config = dict(
    n_kv_head=8,
    attn_scale=0.177,
    bias='none',
    init='uniform',
    init_std_qkv=0.0412,
    init_std_down=0.0,
    beta1=0.95,
    grad_clip=0.5,
    warmup_steps=200,
    decay_fraction=0.856,
    batch_tokens=[16384, 32768, 49152],
    steps=3693,
)
Each number is 128 + 32 x the weight over its row's rms, rounded and kept within 0 to 255. Layers, rows and columns count from 0. Numbers have three digits each. The size before them is the row's rms in percent of the matrix's.

# layer 6 attention output (transposed), 256x256, rms 0.13, rows 14-63, columns 64-127
102:123132115093137146193188097153133139068117124086120145151125115085103068144101169125099110079081119163058112083138118156143114163178120122177092116093151175171133100171098134109158115182094122
103:163088118060123121156142081150116072119131181084130128091096092135133115122143128110112147117163158136157175141189114135109138127143181106128126153140139165140127121191164140047114123187162154
116:086086139108116131068134073142142111101150158128138142134089142127054106076106124130148132066155113110121094171176060157138113098071179074108114109080107052115177123098081131105120116199121163
098:160110124221132083084098142169188137146149142151133133167131112163129196131111050167088162147094153146100084133115121131175141130119125138111121172130136104156114166103149075136103069077116119
112:092155171109140117131113113150139097090076109150130159103072107143126151150113134103117101098158150136095146147093076177148128143056126117095177121125171152127099106149155077127104084163163146
103:160131129051168147163083095192088101135173154155124124121104155077175134176160089122138162197183155053137122094183132138136129090129158198121159064072196126139085121089113200105138099101112090
111:148150065082128114116158112068132200102118052183064136156132094155075100062112138163175157105079163120105128075117118114081109122164125134164131166133154136155114151122125170152124170125103153
094:105089136163141079188117107143126194067129106118139113102148127184130139099090135110084100133129112098126120102104146109091130092208102096095094133140118121122060106081081089117180168146075066
103:124123148105134125071134142174140092136129127143036122126127155174119172166112144151170093148200132159190129108114105125130095110142120103105072102136105112141097146149178124128088158129173110
094:105113147116085168100150169158121139136147166145111155086136133053120187160085098153190120141133097124120129171162131135128089055162141158086149169081118113082170114105201165082127128130165137
116:153127149173069118140105135088131081150128140071111160151112072141082137187125127108122079126134144066086103115168144104140115140150103084199073097086126130033151171158156152169137085203150120
111:174130192145204141130145096126097108166162092124109125104138124121076154157065116143143130089114113119107138110070063063132158144150158128120116145104156129061096138090135078184108089115129115
105:139124133056159110068221137114143111115133147207113132107130153162117133163126127125129113115086164111112163109144106083090123122135104107148145136142125139153158088079120137166087186132146099
106:062154106125107135095150114147136172067109140151134161112159112137165168120109137191141098132134129121154170185149144159120121087117165150114149083144162083156112132145129180182093100182172214
096:133163148106086141151126133162098197069169115158127135183147164152161114130147025114152113117159084104142137115118129102120180073162124112086104171098134073126131191122173132050124145086141081
107:125150135157169154118105117090135135124124188113133163126119155146101145141093127118154084111110137126088145176144124170128145113110089138116125120150103071085134062120156109118191124129147110
109:115152110110142194152093158164140160121084116108104152140121104152094119140201168063152107122141153146130160109094150116147131125163080139159129156163079114195112129110142185086145202161183181
099:123156076136100144151147106104099130144179133177170143094134090160144121105128141122094108161104131144166098140151092139154106157122145077184125199126068132121090081056123072093157152080152100
105:076157091227131178166195123170098118169158133133125120176128082125103133128169137095106157088136171085076146070147145077110182143098138059109133115171091139073126130084137066127190053095174100
103:176088103074153161159196100178105144182116104136160126176160121130112138122112130089178100149156167165155106107131137125131116100104184114107111094139097113095107102096094134176155089155118117
098:140187133089134124116099152186160152117175134118150117172150149140121130126163084118145060172146022144154158133138170173147103137042204119089094144107086077104149127181161213105106137125184164
099:103142143112142107115155169112123100164170075149084093165177166156135093047170213093097150144098198179123076109146121178134165090131116125137127097162113141142093110068119138089132155138072093
097:199135149200146097123122146134160045166113121175129175149131107117111107123098154167164094154137120141071051105114096161113148130131106121178099089164050153135147144145129056155095170105160088
092:180120075108071106183156145112180077141096167137163135171115121079051140211116131174117092106129182140103133143100122108120161168144124182167127134107111130099106106156162099150153153100105070
107:128164133116121107151184205161157131176160140116128094156142092119067143156147112121157125105125110120165134115092133180132195109165164101098111162067146155145147129119146111142093136150147137
095:127134076153051121184140111170114098183124138156132104150106115102161101162164148150210106098108137116104148105095108104150128154124128060185134141120127157166145116135131172178096123083086104
100:130181107185112136165113091163115140106168164156091089167117098152137104139161089145199132105097106111135051108123159112191097121179110094166126040204108070123104118156150146105099096167155065
093:134133175096168132108112106182134160082107061076108141121088134144165122143127069170086117169116073111147117128112094103090079150083096133141150138089144129167110159211127142142153137139089137
088:141104115116134081083136114179131125138091126135092161188170083066120092148084080109119146136125155116073114134122150147154141126131139090171153111149117132185190167167147156129155134071072146
097:117122174116127091118158143119069096122132120126211083129121087094139135084141137150111099147174121124094175151178141155125145137136160185121086161124148061116134094059121110104133137161140155
110:150169108189081118106132123151090128152155191132129091077126113118128051127101137117139126185125101156124134178128096160097079182163131116081117129129154115077138109163135106145136128101120182
099:145125039125115149075125145131144132077104137141094114138072101123127170087068087088164141095102123167163126120113127152101135115141160115085173177171140124153190119134124173085121179094152154
097:162134151134098144141166159181116126126125134176113145169108148126158095114079122156164101112091080175122100159152090148166129129161155087197153090164133134101092170094159153140118116090119120
101:118132143087101135105132123090104121093171110141110134134101139094130166067143213166103119134143125182088111138155076162101158098136041114163178122181077106142110128123155103090126140090163134
108:121078153133134078097125161062167150157169178144148136149125152059088091132148194103122074163170136137126098139154101139118067153108135118127106170203117131146164111137088040122130126119173137
100:126143176132121118127105080176085103117121122167116092130148129114116163207109147154105188055145126104144100099110163174142085126189125097140062095113094105171133133141105157130094118141170131
099:130105107133147114111149136100134111136150135197116146119150124146125102129051075153122100135121192097125041099095076103101077141092091148132160104103094156140092084004150093144091119136101122
098:136109144081109148144170118129143161141113155119107161140085128155149133137041098254121063113172132147138084170138072151204079105131101130116163083092125108133127096138234108129108082131146139
096:092125123107161055136096124143148163132147116170108114123137148150153156116090188114042106139132120127113187182150068140087159116167118088157128140158201147138105121161112087160168169103172081
094:125136181174151119116103119130124128193136142126073149114210112162083171150111106097115103126137086087142106065090116144114159160128088064137102111118166144136073150136114104104115090107108155
104:197150145102129115148130138153156122155170120143090120161158055173143155101195048131138182120139090132085152063117085070158141164130135121141146133134098107128107139153170104120113139120121121
097:087151118119112147102147072122153123113136145197095103143114127154082107149115181130093127125083189092072109143152140158050136135104131127113137141135077093182201116104113104130109120138116118
097:151132215105118105165095120153150138176111169156178112166105146114141097131096144141102091171098172133096171108152124159141155099063134121121109110141131116157088098109123072108150136050110123
101:132142081112193141061139135143142181147161116102094153120102128122085083122054126108105151111124159097112174074122121064137123121132118098226161110052172144217109100154095143139117139126126129
099:095122178151092127181154089127123150076087151119143135103150114127125150140185138115091092149121138133109116131124112237173101127168141117129096158160094145100151137112172127149154127158186094
102:108189186110105117127128169118158105137168141174196112131101126130168111148105126124138081113113152112127094169176113161146187130178199105138166060156088150102105163087153126141109118151150078
092:106192161113066114078111170104173081143197094126050151104160146122167136091159111123142110145081044136102137105104098086180168115125132136055068179147146159163086118147101091154098120140137145
099:134144083097129193172170202118132160157108124096129156114076205122134170137096113156108100109106114131162144162155137089086106076125159083075116173131141065200074085137055138145162175121117137
091:105140084134137141104102086132089123170139106123131119097187102081099164128130116117129124071145117163116111127188189119169071144140148162140137155140102141150073115090192087040133081113082087
097:113121119124173128104058121129142126092124126144097084111091164151123143088129053133079128105077082089135124163072135105097150136150085135122155166097086146156111162098138184125112151136155131
# layer 6 attention value, 256x256, rms 0.145, rows 15-63, columns 64-127
111:151121162171153115139084035123140145122112105127108154117132145130140182148130105139125143124066140119167162107109140088171114122101114088064124111090133178116163147132130248181093149070087140
121:187077161159170095150068080113088124061167131186175115068132157099121126124146133113142071154185096116169122088096163152098159154168089061109155104124181163131154140128139183135153074108183090
102:119102143103147184176138113140188173137184144129131144130092086089097139142091094113109132170200118111140130174141128122148126117115172159102136132131113108123083083135252127085122102137142106
117:115143098135149122109175084077164144064107124147194116145129119159109079118165106124134096067137154175135130150176112126129091080107108198115149115132111107098074157152077134126166134138109070
110:093113156139101081121066124147117115128079115137141132081125149166196104121124106090149088196110190109177083133090125114113156059102093092090106106126100210120141112166123190171104113106174122
115:086162168104157185096100193175077091119088101167091134108130144089104120097146130149176112138116173144123141126149096145138124143134165119154128127139132131127213145100126154125093180150136122
099:083169094108161095162064075098103154142147109114150145150155150162184145185159165169152084100129153163143124144142098093099088137151154176119104128094148106140106134139107209149089086097143108
106:106213120107092108138153121139121125093115119126197215088143086115186126129121098098182114111157121146105091104054142172162155149164108131094156172107145120080152138112110173132173059145197136
099:110121088133066101154055119167139091087146133124140176132103117157172047121145143126133117123139086044122102116101132099125151125113116105104112111104160101153056129214162185142184187089196106
114:133197190151122129132154086182092094114132036106104102127149131114120147101134148118187105208160117093104154167125116128122157099125129138128131118136070138072089064120159122114101105030100110
110:122137163168122090085158137088034135110099140118172249136146099066148112104122111064149147157131091169110139150094118132101118130172157160133079117149185122063102030159093135129097111103173146
107:142150127149122149107101173082125114116134150106101140145154146155116087161127095145109127087124140120108193137127150119085114163151181129144118128107173119117064120167185058164173136150124157
112:120093119159119192157108135128124109116141171133173135083094135175088144068170151160038135144193114158082192137076148175120140123103156145142163152138130155123123183140104102085125124208157089
101:159167079134205134153113088129208135136119135135076128170138075134107112132145087153071140066142159138140135075113129177120155060151180170168140092119139128176138117133117154125142152116043107
111:115143102138081168148113166083074195103148153151119167115191112167154148153113144151183168105176136091123167154109098123142170153101143160074101094127197152156120094105129109093121118151115173
119:125144133152135123090125111106069164174144121105107094086195139156133145175101147068086102095110096128106180126138143116134166156118034114168083175144185128161092185107096133161121131139142169
107:112117122110169087130136128203182177071115148106123097102079094176113187141110168209170158058141191085154090099059136090117097112129156149060139066124147150198137111127149101129144105112106095
099:146112115139146149169083154149107054085111139130125131101123099166122131155074158107111137134126092187149120081167145115153142169115117134122091113142136136112180133131128138142110159136075129
097:196118134147158159102150169134137187072161125049128139077096131121118139121082106161107118161127079106100108099158205152092177143153133165115126157137034126117169139130200178160118152132140189
093:108098134118173161170162150139160111134178129115129181120099122183111238149128148155207172126109176100152134166133083191090099144127105107138200131137152150110105096065091111059122107188129136
098:121154120127152161130081155074132143169152176117129101107110159163129071173162061100087074125166170084051128128155077108106108153092168138105149178131127156156156146095111079097157097132103090
091:104126156076175124122125142119053144203173130123176171176172108129134170170103077115131175182117161187140103189134146124132115142091092125150086133087092102089104112116115151144123163213125143
091:110158154152124092072111160149095172134151164085070196125109066059141169102104155132144182125182102120193194061116206086134132109127140137141122123120148168176124137113098125144163110153115093
093:109045111136132129140134110152112093040105116162150107000141124174111104076170134132141107177110135088098177104161105079167052146184080131103166160155126151143143109194115130102142092161144159
094:128127118081121123115119109123131101094128177136160122105138111157094117092178157136154150126076211160243093105088066149129083150132106078044092096150123132096132137121078137095112164107037131
098:129085108105138125128083193150170102147160184123156146132163100121120104123104188192100122178128152105121056082159125153130150154118126047106094125110111200181135109055135099126099105131143126
089:118105150138119110200139091120123127145137176136089140135130080140155165127153124083151114080116103129101161109096165145154122132149134090124099115171113094119163123183113189134183116139108072
082:112113143160127067120107128119101089137093110125139096141149136122122162154153126075105098074182137148165098052124092121166082097106139170065172162104182124062148157220092158105152126133126193
092:133116152138186115122086155117106135126131078089122086147059130101108125152125145140165111126162124099189135068085123107194170096104160137166148086150101140142114136154104119179142084119186153
097:119094131113145156179144132173170156166119102123207129173167144161090147166178106124121077128092136172169143160138159193089165133036162175132149141149098152118127163123119136094156141163120152
087:119132123189138091130153134097178113167167100139143121077140112165106077068178136193165048145167105155056117154168104164093152120127068141151169157120148088151141145075154111101119128113114143
094:098126104103152136127123118163102129125100153082130176108135120132046161130151192131112115105101179100138101109120101141132087145035110176121070170139182069149128117086098088179101081140106149
093:126136128097119101145056130107094110179029161083104093163129121164102119119161070044051156085151156082117095110157106118158123102095134129120091155180151096133128145151094123130061161124107076
096:141139115100123123180145117102111080142127123080158082079133154174163101105104150197139109142172110160116116143138145117049065114131112115197119102110172091053107128109142149162106125139042129
094:149054123130113105166120127139148084112128119044133119104099116120172109133166137106119118163138193097124081129102113083147108149092074115153112108067176137146111129114134134115177095157134102
098:088118164181142177049132120161136114139116187174144099077111134123107126065162174055104098146157137061091167109139147145137157190128116082082152204117146122113087117174102102129106101078124170
091:158119107164136088110125122139129184175160156201148128157191115103109148110129088088139172150059180112141094132111130124133166171118112126129103226100112102067139067066148184102084147159052113
092:167124143064098093144177223130132160163114137063150148197096124139119112190125139161154119060072099162140146125166142108163187087093158150115108112128122162108116129102168111120117131132125093
088:132093089098126166073142102179154114102126181107131131113083145169216122120188034122110187141150179110037101089144089123135086175100080127103140175082168125157138178173146127138152140174107140
096:112122187145153141154172071120134175173088105089058130173074116097083096148156116129087108091124142091114068161082078170138074125088136120091085126132140128129123170086108160090131130141136129
089:190129156128137145113075125117117128078100107148157111118186155170167131068121099150139121135166071092133137165073076110138207141163086100041141077088171152120087111136169159139126151142141176
089:144147125150140116135086092128118141156135131120083180166126143151075119141161145131111148073111084116198164195068059077095135119163157112128138160132103117078138163139066158166052098140075144
095:117126154122140137127177126129147081084153117151113126151150132102165123149192059111127146150120082072103119061135113136076185132153136197119110166081120193095147139170141144133103129098143140
090:185126151064140096149114087123151180115124056069144166149148131114148132198124119152166147159144180104130073146141144033146119125132123106138096133162109124132152099143146191177108115089119151
095:149120138117159105120172140150053098145131122140202192076109125106116120143115184074153135118131108110061174095155133130077143160138094066136088092096157138163177139108125086152104096124126190
088:126154132133132122142164153110122125094118135163172122131070109144133173121159131083149128155137180155106085106125202126142078125143134053142100146130126127098093106077166139096151177138163096
092:122084129150149061103137100072129163112128146144119113186175044100111135059137139063191115130157112097173135091154156120190098087149147197192129114149109078095100165129106077140166075086131092
089:094131056134127206141106138108194092100174154106079110085091125198148141108071140126139102159141130180114142133087047132099131147166140113155094130195084090095155136135116154219141167105139143
096:091129095170108128150142096071117137131138064143101163175153084134164153134159113094123083168157107112126146088142104149145062153148136117119178086159136158228172176118156120129158131191134178
# layer 6 attention query, 256x256, rms 0.144, rows 32-89, columns 64-127
086:141116177124118135110162127171141108082104173125204124115115091157153148111082144130145103105139096151071145154149143089102133082132142146125169122110117107091120132144178183079105110104050126
079:106186158125137071113127121188123139058113091084125130203188177137130152141109080100124193126160176093078074176109126178132111127173171109125130124160124130141172079116131126163119178110152127
077:105097129167136161164121119121139092140093157089123139153178124154112143136193170105108158082123089132169179114182145138141074154142095140175102091134063089121100179086170043099138046086096053
095:098116150140108175147090196135163138015090103143162170124132081076086127105115139097175118073193096110185147138165119141113151138136130099170165132108111151122123108092118127135122121095129137
102:085137167128108205126143154125129113072095165118161120114159143086182157127162124104134149109118107065134117097215111097134094135147079121188072106141155115159077143074139097119111081141169179
088:157110161152143109176112160141131084087103114138172209117148153127116137060158117135173084148126113101137141093144101117151127143125100176125071081148124159117162118123147127206096192143128132
101:073150158160099159143108182131143141105145135109104152153136121202163135084123150155134118079149095133154107154115069112145117171101151099156099136115112129079123087062084100136158118133121124
091:176144110118129151144130140133150129115119136133106134113120107111091149186048190075168107135188108094121130114127166140145128104121129155134100151139137135140128100166182145108123115172132117
089:166138141103142110157172139104142136116161099098076135092103114114064112137177145148103076152120158138104146103145171113133098068149135130183145114110135083148163153127149161090132076105131160
096:097064109103153102160130115201157161148131181113093138135070085132091115134119117107111093057106102096138121188163126123142120113110092127181113132074103127176059122156095100144178104096181209
086:139137110140083196101145135151069092198133108131137174137107124078131134139117146125108111192180142092130133109091148169102126085150131116126122110147188112124148162058153110165164185138174150
092:149149172122177070111168181193146112148132181101135102115131163116086152127153093122102143123120127086157137136153154145063076135143065069097150097132151164174085146149074104123131111148093108
084:024122082164172085112146126163081107070124154109111137123141197164171098132153052095133122149161100134169113133186101127103130117166119165112141129159145153121151039134079112157100138113086190
086:156158115154085104096194127176129156117105091140198125150129188138150161124073121114097143134157105138138133159075134200065096141107156074164104062115128163130134158077128114164123147146098069
089:166148151104128154073178132116113066139121229162101125182081069121103152161115192099186167118147149100104080133135203090152133107127166124110188159101142119185153126106099125121162162101038093
088:103118115078114085163151085104171156073126135122124068087125145155114106123157109135175120128103144147110070125123128102144139139161123066142110168114069167078103132164081108113137117119084151
091:104178135096095163172101123123129108198144155080139115142129084111116084162145148112127085127111103125111138182131158106172145133113064138096088132045154071129138089178098085085072060084137153
101:124146151153021139146100125117164153120050084148149109061093137160152127146128167104131167142128116091146140172089097200152044200159159171209139127158107098137123134163141184081133134138174139
098:170141106080162103154170163105102097129153130120121098157088106081122109145174138108133149156099145126115089139118101123170123138139155116088131167134167168131114131191120124115130168096121157
103:140180095170143122136178126172107138127148081135116144204140145109079145130119140080141109162078152141129142089134151122183085156072127166107209112187085148167119139123160122120096182136138145
109:116108167104097161149164133204132095173112164107110154131137125121095156086109144143124076147127169093088090132133130183138114128171116092145042128072124135187100128161113140138135123103167190
102:143066083107095122134127143084107144134136108133120170172131144145105113115127120089190097087120100199120123099092072085113076062067139160137160095101171109140131109073097145161118092115117086
100:162092143121110071133138097124160162094156176155145121112071148127124094096115124171176111117078117139145155100169065142040158183109134106187137112150136161088152156132160169068115162114153117
101:145144130096063030167115098146150140133115051124127112118142115104080199131114105163093140166114105119096058138134130161146114163099199101114188109139145103121072118100120111107076139077141124
108:147232115133100139173170126073162123103147111135132090183165046185125126094093107141117154186131152157100153100128111060104129143140185111214162155115149133098130120189107094172121148115116167
098:188111137096109196104089100211172136187124126118118087148164127160062112161167108126162128154116150140136138130147065116172152172152119128143145123081141171095154136144118143116123137129113101
102:155220138082115093182123097116171156118095064143108146103105082080114088111133132111135186141184108188099109146113148149210144106093145121188108134097130156109187171108131108175163148081163128
111:172174052135171097117111133093207170127178104174123088122143120064127097179101073149133109123135087120122117058147116154129096081110118050133149088130093060146112146118100162106127113159063138
104:115080140112148095138129167120164162170156108129127183141153089094165157146139126168100119136142096075101106162123088126160152197137148087156088137110130130074126136154147201062133174159131123
105:138107152170102113106141133069105128155151142096129123141139148161106097098107133094188170185131133139031088129142162129102112102160107150182045133120083085151178116129120108083166173137096097
103:120132119137137129093118128152131136142078114144146148127127113123098063088101113092093137094074102124193119109079076118115104137148110102123162108148151117111135157110141118154157075163115126
100:066119170140195103087118113148144154121094134166108151150099167176163133095174151137163114071076149093141180101163119146090150150148117104118138138181130154161186086133192167155132140124123085
090:086120103135143088138158132138142116124161153128110103137116085134121130090196166093097128136134106136145098110174157099088161059145099071108085116124111106120099100110126152094172104057091133
093:117104183129158166081127109158148124113115104107141122064135181180096171159151095140114126122121153102170179093077108167108099150145089156144131106172163143089105149168139103171127090079132166
095:163156125110046194145100146202159154113100098188155113122141117144150149100167152138143124120119109132164152162137160067160158106112066140144149074165122118137133158118146087131196136135113116
086:136148165134141157065054121141075101176149129135121095121154124143096162158141122124155134077084132152153119127127131180138104156131085144151168141120120139153112149136094123147164084123116163
089:098149103156192119085137187101108107138098114135100150089138167093086128179136157081134153134129125136135109143122052151092137190134150143100179149136119186103077100198166140154132110180122146
096:085111116119113096159173124108171124083127133130148113187123124132176141150118117118133134147126163125077114123137185135123210125111122110108126147104147226076148046088109142082107144131164104
091:101129113099117201113125130130096151159112125175111165103127148143117127102098123158138078094094136175129082142128095159136101202108108117155139136120111027188130122135138108141197119092132139
083:127120158117129157096142130106132139092104137095097129102163126085103106085166123154109135092145127164121131145145142136104146144122126110131163057123157143119143123112157077083135088158112103
100:122168146148101111143067095145128093125157090123156168141140140139160154158150091136136111143110145051120107053051123135121100158163079111120126144136070108112085045139141144089124150129116088
089:126145115069178180118121068124156182117132092151121190089081126149123160157041147171072148139068154133136148164151111120107086131148151134099155134086138152164149121096122128121111135136112151
084:156120134131114131124134173110171089121107107102190103094082109112085146125131149135126147172168150052159164112074107113087148119141152081111209120124143182145169096155113179150111153155125072
097:149177127055179106162125100134151073147170132122130128142080115165142099189054139110152105151143166099146104165132182173096170176101153172127066165152179162181102116145112144151173111061151098
089:148122116186123169140123129148145137133125112097146119125120123109148202123126125172124109164137075125121127164127152154095072191139114163111168169081050112156154099157104197104131059121137128
091:114065139096165153091130082061069098150102157127098163058093120142137139127146152128100114092143186156213124140151101081111119115151183143104147105145240038129084140121083087078155094128123146
092:130166137093114088187084064046108107109141159127080084159144143164046168111073117108109169172112163137088115062134105083135089184066115115097098132119103141089106157180137162178114129120127137
099:130154074095149118155147136139074129163179175167118182126107150150130138175174191115162098125103104126172109076146126161144124150129121149094097115180110152188113130177084120092143136152071066
091:113109155064125168122144119138124197088094181124171097105099102095139098110163189193155117072163171133064147137110183132114127126155102190108164088147139092082148142117179155152146120110144130
099:143106173142125095142170167140165084098135143116077157087093116177149125117092071121119089093129128169140073130143150099170143074099158150200090088159158185134129144092138118131136092155058158
102:109095151154078130122115158134087111166097117177131130146091149129146134038110130057116139140089109095154153156128143155108143045130162112169127128155124143172186106108165124094153068088105143
095:084119083176079081137144071130125203117221104126093130164130063059121099145119096131181147100132077144147202154175106093152146154121126155124133090137115085073091131134106134094087090132157165
094:141162210078130089120118096166172155133122086131160144095115130128107179180097132078121109187100176163085164089122098130129130151116096172112167113155025136130095149125157131168106107177111135
090:128141090142161159148089176109147143068128159128121030142082197146122061124144137140150155121137091175120137115165116102147135156120116141106147156088100188149111158104119104119112140094145114
090:154078014168064139175153162174186125137147125125121194164141166075106127120097093166118145112089145124095146166124167131141138153152129128089163121110111157078100067134151105132105092099139138
093:108104144142137129175117136164101116141134152067156181120164148110161139159093120099143135152122137110112167159158073156127127128086151136150125119115101167084151083157156131125108179143128096
105:167177147106105058162163163119158139195134074104145104095095127074090086137158186122128089139129118135119150139091074099125142156102121116149100127140064144126138103164087139132054112161143145
098:139199124119126152064107151121054153130088170126124126141064131146159138110119094133220102078154102162075139133117147099183152125054079172146144114146163040085134107060174159193088084132192095
# layer 6 attention key, 256x256, rms 0.139, rows 32-88, columns 64-127
074:174111154160117146122132124118126225103096137165120163177114128156086138194109143119135202161151124104132156108108155116123147161107120157152125122107145122131119185195128147106081153166142137
075:105107177091142123113133092182111111097212108103093138146085108120132149063077092111132120139108068108092147112115205127152134075136093112109108171135100121170154159071132076130138103201077098
076:116131097084154145092135092124118182159125109120083133136110102114147088112137146076089139099116072147172097138046178102123099110107178107122155136129126091137126111088113108125098155108089130
086:076090135084144079142145162099143146128091132131101100142130157118128135115191116121151147156156127148117122148200118158147138105120140142068156150106170136111162111052130157128171052111122114
103:171132108117093127074110096108131137183118142128079095172126100102136133112120139091110155116195111082066116137107178161139147137080165129167151133101130105211139094117131119051120100139162109
083:132113105093120145094140082111112106178159144110163152155116104079114130135035082145194134161068073098114174142124135109130136128066140130123106120060203080122104111202169181136130102118122083
082:082102168089078204107118103165154168109100128090123119128207160110091139093183065077138162172115080119152110139179096129124154202120124154070132136158161118102094112122122173082151062143116133
095:140095176150111105066093135182144092144184119138107166181074116139063112074083097199043145162114146154103179153166148138170190130118130149109104103087131171127104139133164055158141175169133147
092:107173162145068123083135185100062135104139148115088198167127155122171132123087138103106154144160130154093098117134158183115148188112114140148107174098139136111193129134167165132163118168121196
083:178119148149104112093114127129083105136135161139146150142137189048206164105159121127143178179185128092129108123208183158167169107119113102122161117129214126088153139108184175112155149187097131
097:122153140172072126090107095148142147219120155113120182132170115127114147190088124097047082064080149145113174081127187113148165082093119114172104115181116088181134129168159122107082131153163150
086:101054094143097093136188084144128112078128104099166026117121189198142131139109167185179124120103125128123160156070163111161112153135103139103107110120056158133138184142151089138127138130070116
093:153148100155122163232145145156130128132102122079161105149149129154102169156143138124166133090108161115118139058156115106087166078133110124094105097169110130181172128109125136108154109135146134
083:103142104192123106111160118084182111169134147177103107137145119127101084150140099092041071123110127186060158145168171124168154135115171106127130146137166166102126119131183121044140119093145191
097:126121133146172170064127075123108117061118146169129095142112140161188127122114099193129124102164092136084113218121110132128126170092173088089102140119136137163105104135153171065191108154118118
095:177124155137160106103169128115134131136179135117145101139111095114166161151164132083158144179125180075125080149121126130072117153169125183130084147106108106126114180051112129141139183142078111
100:123152117142133083140075097146130113122083110158115145112117142138126159158107179137132143149148181065144169078107149071131130116193069132109133136119097120142128137173137162127104112146157110
103:149088124183125104148166123171146089108097140118145103161165125112124156163143117120104188137116149086174130121087168147104123177112145168161084124060157089093137145165095115054113092056054168
100:152127046159167122070146193120138136101130140077145145092137076142118159066152156174164117186159158123059141106093092117120109158149166176112111133098133138082156143104117132155179116172188147
102:135115097136141064125165119106118117160126135068119147055121115086119097108144148102138133168080106164060121176112064117107155140072120098093196140147194146143081118145090153187170090178102102
109:133143108175177104103085114162156137122115156154143114150168155086149099054220128112065139116114128105153103132129128085155099079069072154077092141140151070150117144170132130143137195109092091
106:083115083096124158142135118131133157122129099180118119028083124180151110109128079103114086116099113180107111177158152106088126158181092082133118155082165127111121092116166113153090049171133116
104:128112125110181096093125103109123102146087120173149190158120066047094159119133157123133116070108108012105083124090123169186097071106118119130120073144084167130105184161129117123131155115103148
096:137133111151149132172118119188182126081094149123104048145118110125127173080123085079146161100154114060122118137110115120125118112178125141126116135097148149122104166142140098116114077078156144
109:137118134140068143103059061174101161135136042127061108112080144161139127107064157160138149153130098129130155108117089105097137121138159108072156149138171117108057151114146141222080124177147074
098:138157106115192158114158127151105099122133146130123178082086145114088091136123165131193132087172165137096160097167131127179150150152138087100062135145131106123101084158156140141142146156135064
108:083071161127144114160088082195103153140121124130151088146127165093125168159116159055172108116139106113124140138140137120135125126150140064103115145129196121119109101118091121102095121148189131
120:105137110097162135134153094148088142150188098120138128152048136159140121162128159102188123145158148187120113146067115111129153083148102100115141132116150111150161146164116074096115131173133117
106:162134133173118122098143126158110155174138111121203185158094148099171109160150177164113119167129189133114130158093160110119140142125146104137205100144088042126084118119124135180172142174164122
104:130180160121112121086142177111136192178156108109087171150068086085126148101103167090112100139113123117121079142178165111117160082180167136138094134091161121154178173090138116141136111130098133
111:091091113123101154150108143141106131142071103113109057088157176135152099141124150129088177156155094121144116117036136141127131110117134089111127106143156161085114091111135139141166047145089107
104:157158117100140123117140148102139115106186095174147154086136123130140158102109147111153103161137109100143073105105138094130122154078165089121179124145120133110135107133165163109081126083078111
080:131102183088109172118084098107156098156072080183142088095148139166060095131130137105132103170085106196139146060116110123152123124105122153129103097049131119123107145133161081136095106200106150
089:162114146147108152139177095137156134146091100109115128186060157176176185102165213117134087170128104119144127120124179148082174180134117072092150155121103043124125128173108101090124138113167144
088:105101154138111063155143164032133153105143104048131143197100115139133065143126097122121114121130151069139113102125180148126125145142157112165120176125080148092080118106156084050119139108119169
078:151132071109131087216136170092090094160162087131137158143075111123219132112124136124131162117156053081127167108153131180040141107124163148119103137149119130123107072140122126150102117164142130
073:109143106048160168110141062165107182208136091156126145141123138109166181110102108148129129108086142156080164165064083141111097074110085154139101123106157152192142104153134194111120143127139094
086:131128124166166113128161146142097147140152116155082167179136084107057165101077166136111142150157125132167071127130120110139086115094079137139174151148133098098088131116175073116123165118068139
083:179124087058100162156104111089146123160119154126175160183062126117162111162167137141120111140151129149145179123109108130055109126192126199166117156139170099136113096192149105104105130081147131
088:123099114104131120154134114109196067158111151151137109112130118102047146065086154109126138100080132147104143109112115103127073161102117089084134108104131120098111139064128131176092139138145106
087:114159123138085163047127120137096128119137151100141074168186185151113094123147124100100130127140140107082124111149093108119099138139127151176128122139106143124108111129159075088131185136167166
089:138068152106074104114072135115194121123093158148128135119125178162158112119158127150103088151142129114086196108121190077130105144163172113076083063144127118149070096148125124093127138142166096
079:109104109216155125154164149117108106073146132181121103090177137108077160117138215099163153116091134086135130140144127093179143119130134106093129103108186057083117131136123165153075204081094171
096:091148192098115171111091126136155133057184217100097106130112165165155096165112147131127087071133163152148156136162113154069118121138116201175120113122147115188124089154152201105151131109102095
092:174117130119095144157120154123058124152150131139127140153121113207111154136137148099088147157157135084134116120139085135148108184111105159091156223107072104139081127152155050124122158158134134
086:157108167144108124108157153100085119173136165135123184107102114082206144115158133155129156185104128072099106102132071049130111075158111135135178085131138095168177119117160086178165129127148101
093:180114142104082120086107078150140097184145111098099126138127175090192199128103122138169130159109064105070106115118159151169116152120105141139140154175119053130036093157145080129174148129159131
103:123102155100060104142131137130163152160138171149173123133088123128146088133143094086141079181148153114167175130101128150154151147151127141095135107133154101176106065137083129081153227148102097
098:135150086119186090096101108105136137134192124061159127142127122132154067113181088110126133122100081142102143126130126107118110078163129140141150130133127137126176186130107196096120088150115165
104:137066152121120155148162152123064141143141149101106113085111105056070103113094117083087184133114097094164116132119110144086130126146082105103134146145144118070142151086079129122109128121136118
091:082178097132182121069128129108085119086089081138148112183100177114143154159125130058163120141136144150158136135113114178170114096122176140157159113130090126102150134150146149130105126077116130
087:118094098179110055104167093096142124159197097088118160139149141074073181121132136152097153122120148093175115143170083105132095097131088151130126092138133097083061119128098141194122114091161152
088:070110203104117157197115120119102137159140151073110156127157114128140118152120110166150178120159173143139107144168157116177116093109128092170122158098108136114134076120137121099122105149140161
084:117187101156169135149156165135098163082099070153083051121071161135073147149163146091153130129115101133161167145090142116106127143111138155107126125089135110127159145152115113049094116144135122
092:135185121148145132126148126134122138131118147193115126108095153177094089136125123095100078142146150134125176106108083127197102114140160120053147140183108144145115098080087133178134152123129112
090:152136136158091100090193105147144165068107128099191143121136187174087140176129097170113160084177159099124165136123070177089133146097190114103131141124144156125159164128136160136209124131166139
092:161113133129087138153199149142135137149091134140081156108124115116164111128083172119072107149177082129143109148135094179100098153151113084183121155089139142172148165126055141111144148079152153